config.yaml
vocab_size: 2048
norm: "rmsnorm"
init_std_qkv: 0.0324
beta1: 0.95
decay_fraction: 0.917
final_lr_fraction: 0.1
Each number is 200 + 20 x the weight over its row's rms, rounded and kept within 0 to 999. Layers, rows and columns count from 0. The size before them is the row's rms in percent of the matrix's.

# gate: layer 5 MLP gate, 320x160, rms 0.0707, rows 315-319, columns 0-159
# up: layer 5 MLP up, 320x160, rms 0.0712, rows 315-319, columns 0-159
# down: layer 5 MLP down (transposed), 320x160, rms 0.0687, rows 315-319, columns 0-159
gate315,103,189,186,215,221,224,192,205,200,147,194,214,191,193,225,159,214,214,225,202,193,225,191,176,218,210,184,195,194,217,216,222,209,188,175,212,155,205,213,188,177,207,196,216,180,242,193,185,204,197,156,224,163,210,196,189,200,207,215,221,224,196,196,211,210,216,231,190,190,213,199,224,225,215,195,199,195,248,251,220,157,208,190,198,194,170,222,216,214,207,171,243,219,204,234,205,209,196,199,187,204,164,198,174,231,185,215,203,192,210,170,215,190,231,187,213,223,191,221,186,191,235,195,212,215,186,195,183,186,233,234,193,226,189,212,202,219,203,186,157,192,214,211,195,160,180,212,211,216,183,192,220,230,191,211,234,220,196,238,180,202
up315,108,197,177,173,199,205,215,208,188,178,196,187,172,227,173,220,182,197,215,195,222,227,215,236,225,153,205,183,205,206,217,192,157,250,228,188,221,198,191,191,191,177,207,197,195,250,181,200,211,191,221,186,221,162,181,205,192,211,213,188,173,207,206,243,197,245,189,188,214,203,230,192,228,243,187,204,226,213,199,172,155,200,227,218,198,186,180,195,205,249,193,197,190,209,166,216,212,168,163,219,204,228,222,192,205,176,208,223,205,232,188,188,178,198,160,188,189,200,203,194,195,173,213,175,215,192,216,206,244,188,192,195,203,200,186,195,199,218,214,196,191,195,225,195,186,203,206,178,198,236,165,198,204,181,191,188,161,219,202,207,197
down315,108,196,212,179,249,197,188,175,141,205,197,175,203,196,182,196,202,183,220,234,150,216,164,186,178,202,187,182,178,198,167,205,194,250,185,179,166,197,192,212,168,216,231,200,196,159,212,228,227,214,218,215,215,184,195,190,190,224,217,192,207,222,198,209,195,219,180,220,179,207,196,202,176,186,199,182,183,196,199,200,183,218,201,198,189,165,221,217,174,186,230,209,226,215,171,204,217,204,211,202,192,181,219,215,225,195,181,158,203,207,189,193,239,188,217,203,180,187,198,181,206,218,190,189,193,199,191,179,199,230,242,212,204,203,213,219,205,224,201,208,153,190,196,181,179,219,231,204,152,201,247,209,187,181,191,162,204,196,191,173,206
gate316,093,161,220,179,162,237,171,183,190,173,216,184,211,200,239,218,200,209,201,205,194,209,198,195,214,196,186,189,207,180,197,163,225,216,250,172,204,190,246,170,220,221,217,177,192,203,210,222,183,210,207,211,182,194,206,197,209,197,205,198,202,199,210,200,192,212,168,177,201,169,169,195,183,218,211,191,201,173,176,147,200,254,198,212,178,212,190,235,197,210,181,200,206,219,206,217,212,228,204,197,221,167,211,195,166,221,213,236,176,182,221,227,230,194,219,203,198,168,207,236,196,189,197,187,212,207,216,212,216,201,230,165,208,173,192,199,205,237,232,211,212,189,229,185,196,223,187,165,217,210,201,230,214,195,227,194,209,202,213,174,237
up316,096,162,148,211,217,180,221,218,221,209,175,202,201,185,211,198,179,211,207,229,194,185,233,205,183,218,230,183,228,211,197,205,210,210,170,183,202,186,210,207,176,195,170,201,198,202,171,206,217,216,184,180,188,192,168,175,211,187,192,212,197,183,222,187,184,188,198,245,194,208,197,188,196,212,162,218,216,200,194,216,208,202,218,169,261,185,199,232,220,225,204,216,175,198,205,189,197,192,186,253,179,192,225,151,184,187,215,199,270,181,199,194,177,230,195,191,162,205,178,211,183,211,202,213,220,195,198,207,183,202,180,189,185,174,189,204,194,227,196,194,220,185,193,178,216,194,180,233,205,180,227,195,200,184,159,228,169,229,202,227,210
down316,094,221,243,209,213,220,185,159,212,191,194,211,183,188,201,151,207,214,240,179,228,211,184,155,218,211,206,174,244,216,169,190,177,209,200,224,182,240,232,223,199,197,219,176,185,222,161,183,224,198,209,210,201,213,208,173,231,174,210,209,176,207,202,180,223,189,202,201,179,171,210,232,197,190,202,212,228,181,190,206,204,231,187,204,182,207,212,210,213,196,207,212,200,213,237,170,218,155,176,201,189,201,215,198,199,208,181,208,180,169,224,206,229,227,176,226,200,191,212,180,216,201,220,226,198,195,197,194,194,219,194,200,175,218,175,191,227,225,212,229,232,201,213,215,188,207,235,200,157,200,213,235,190,215,178,194,227,213,179,216,223
gate317,101,205,222,183,212,193,206,206,168,177,203,177,184,188,176,193,205,218,205,216,172,203,231,183,198,189,185,195,163,205,180,206,192,215,215,189,153,230,171,200,161,173,223,152,188,200,204,184,202,192,210,234,193,192,227,190,198,201,175,204,163,210,202,177,179,200,188,211,183,189,210,194,206,222,184,212,219,175,198,205,216,185,190,207,206,210,217,207,199,255,215,236,223,216,182,208,189,192,183,226,158,197,177,203,228,220,193,197,235,202,197,183,180,222,221,225,180,165,195,222,210,187,194,200,222,178,216,221,180,208,184,196,218,241,209,197,204,211,219,157,186,186,224,170,217,266,179,201,251,186,229,213,225,204,193,188,186,225,202,211,191
up317,093,228,170,192,183,199,204,176,226,174,191,223,194,211,192,192,241,204,198,240,232,244,190,196,212,210,230,235,191,193,233,199,200,182,218,204,191,205,219,209,204,192,192,196,199,220,177,200,188,233,202,261,184,182,214,191,162,206,209,179,187,196,220,219,197,206,185,180,208,206,239,188,186,201,205,203,211,208,227,234,218,175,176,187,187,222,163,222,193,189,188,253,206,169,204,202,179,177,225,189,219,194,220,198,198,180,236,166,223,186,201,187,207,184,214,217,181,226,180,185,216,188,214,203,244,211,224,210,206,225,168,217,209,195,212,191,180,216,203,185,234,218,206,216,169,232,232,199,218,223,228,207,188,209,172,208,201,223,192,162,182
down317,097,212,189,190,206,188,183,206,217,170,194,236,269,216,227,255,200,196,204,185,214,209,210,203,230,193,220,181,176,190,167,213,173,212,234,188,169,209,201,173,171,207,201,185,192,207,183,211,192,188,197,202,210,194,184,209,221,189,171,213,172,207,181,190,198,200,228,204,213,232,227,227,195,211,178,183,224,212,190,212,214,219,225,189,225,201,224,202,182,247,157,191,203,214,228,162,186,206,174,195,201,240,181,196,201,197,180,213,200,174,203,222,146,210,193,214,197,181,173,207,225,186,184,182,170,178,189,205,200,216,189,188,194,178,196,190,205,204,195,230,167,172,202,180,214,208,209,224,193,186,227,209,225,231,218,151,206,211,198,231,204
gate318,099,225,185,198,231,200,207,244,203,200,199,192,188,209,194,189,167,203,222,224,190,195,220,173,210,166,187,192,199,204,203,193,197,212,174,211,199,181,176,201,240,181,218,185,179,215,193,195,191,212,186,204,172,190,190,189,153,228,203,171,221,208,190,174,249,214,205,193,182,198,223,222,171,212,186,184,200,185,199,204,241,185,188,231,177,207,189,225,186,224,180,168,188,190,199,152,186,188,227,228,221,206,172,191,165,182,162,206,202,212,197,180,260,239,202,164,207,213,214,189,189,195,202,220,228,205,190,215,164,193,201,222,169,229,173,217,218,185,207,186,160,189,197,220,194,200,203,172,203,162,208,230,213,225,198,195,206,187,211,182,218
up318,094,206,244,189,184,224,209,193,223,189,175,216,185,194,216,199,180,191,251,202,156,232,203,151,204,211,170,216,201,178,177,209,200,206,174,178,186,176,137,191,220,216,224,217,186,200,216,202,240,207,185,194,188,182,178,206,186,187,179,212,223,199,187,171,213,203,205,171,181,199,177,200,225,216,184,171,186,190,206,180,237,190,217,177,198,211,214,202,230,191,205,227,184,208,224,211,185,195,164,201,209,210,185,196,219,219,188,199,215,219,219,206,240,181,201,180,200,208,202,171,205,164,226,177,217,170,221,176,187,195,226,228,201,187,196,197,201,231,232,217,199,213,184,222,238,188,170,168,218,196,220,203,219,211,225,175,229,174,190,200,185
down318,097,201,183,193,204,218,185,209,225,229,213,191,226,229,189,214,193,206,201,176,210,196,182,230,225,192,196,172,219,199,186,185,237,216,157,235,176,214,161,220,197,166,176,224,170,209,162,219,186,199,183,197,198,211,183,172,194,176,235,201,180,189,231,191,235,206,203,162,192,203,225,198,183,190,206,204,205,185,202,206,211,199,197,221,176,215,215,189,167,197,223,204,200,210,207,225,206,219,214,207,232,204,154,212,173,191,187,226,183,173,199,180,211,189,175,202,201,196,183,188,226,182,196,197,203,241,178,193,202,196,170,228,164,204,203,211,205,199,225,203,136,221,187,171,177,199,216,207,233,209,206,190,150,154,191,219,220,175,206,212,198
gate319,102,174,194,200,192,212,198,189,189,205,182,204,206,184,183,146,154,237,207,183,176,186,213,215,224,174,200,201,207,197,181,222,191,197,203,217,204,169,202,228,201,204,204,194,165,224,204,203,218,191,204,227,198,200,202,200,215,182,182,173,226,195,183,197,183,205,210,223,207,195,218,206,192,180,179,204,231,237,205,197,193,223,168,234,153,216,217,233,214,238,195,216,208,220,194,216,203,209,184,179,242,196,203,207,235,184,184,210,201,222,193,224,193,208,205,196,180,214,190,212,194,230,165,211,201,181,218,194,228,229,230,189,161,160,218,152,174,184,214,223,192,206,234,211,199,210,199,171,182,152,162,179,183,217,228,204,183,161,187,201,203
up319,099,219,207,201,210,206,220,241,186,189,193,206,204,179,188,211,213,202,211,180,213,187,236,199,198,225,177,214,227,222,180,242,223,195,189,209,193,189,203,180,211,234,214,224,194,179,207,245,188,182,196,257,237,215,193,204,196,165,206,228,215,216,228,201,202,183,178,185,201,229,187,213,191,205,193,176,186,225,178,204,202,209,197,185,181,198,200,167,226,184,179,160,180,208,205,246,180,193,239,233,216,206,197,171,205,187,240,213,175,166,213,228,184,201,196,234,189,176,192,167,189,207,206,189,232,197,188,205,223,174,177,216,205,199,222,188,211,231,194,170,205,172,197,165,222,186,180,175,203,234,212,231,195,206,187,218,222,231,211,189,182
down319,094,194,217,224,195,193,186,175,211,179,209,228,168,218,209,178,197,164,185,185,197,210,201,192,214,217,183,209,217,221,207,206,210,200,159,201,219,204,203,199,187,174,200,199,209,170,191,228,214,187,205,224,194,175,178,187,188,193,194,205,215,165,189,167,186,207,181,196,212,218,224,190,240,211,218,194,202,210,193,169,162,143,199,246,196,222,189,180,205,171,220,216,217,199,206,220,188,220,163,205,213,243,174,180,207,232,198,180,181,175,229,206,134,192,203,182,225,212,206,173,188,179,229,184,162,200,215,181,200,194,195,179,194,208,223,186,204,211,189,169,172,198,207,142,171,179,207,209,205,182,219,185,201,225,170,177,215,207,212,209,218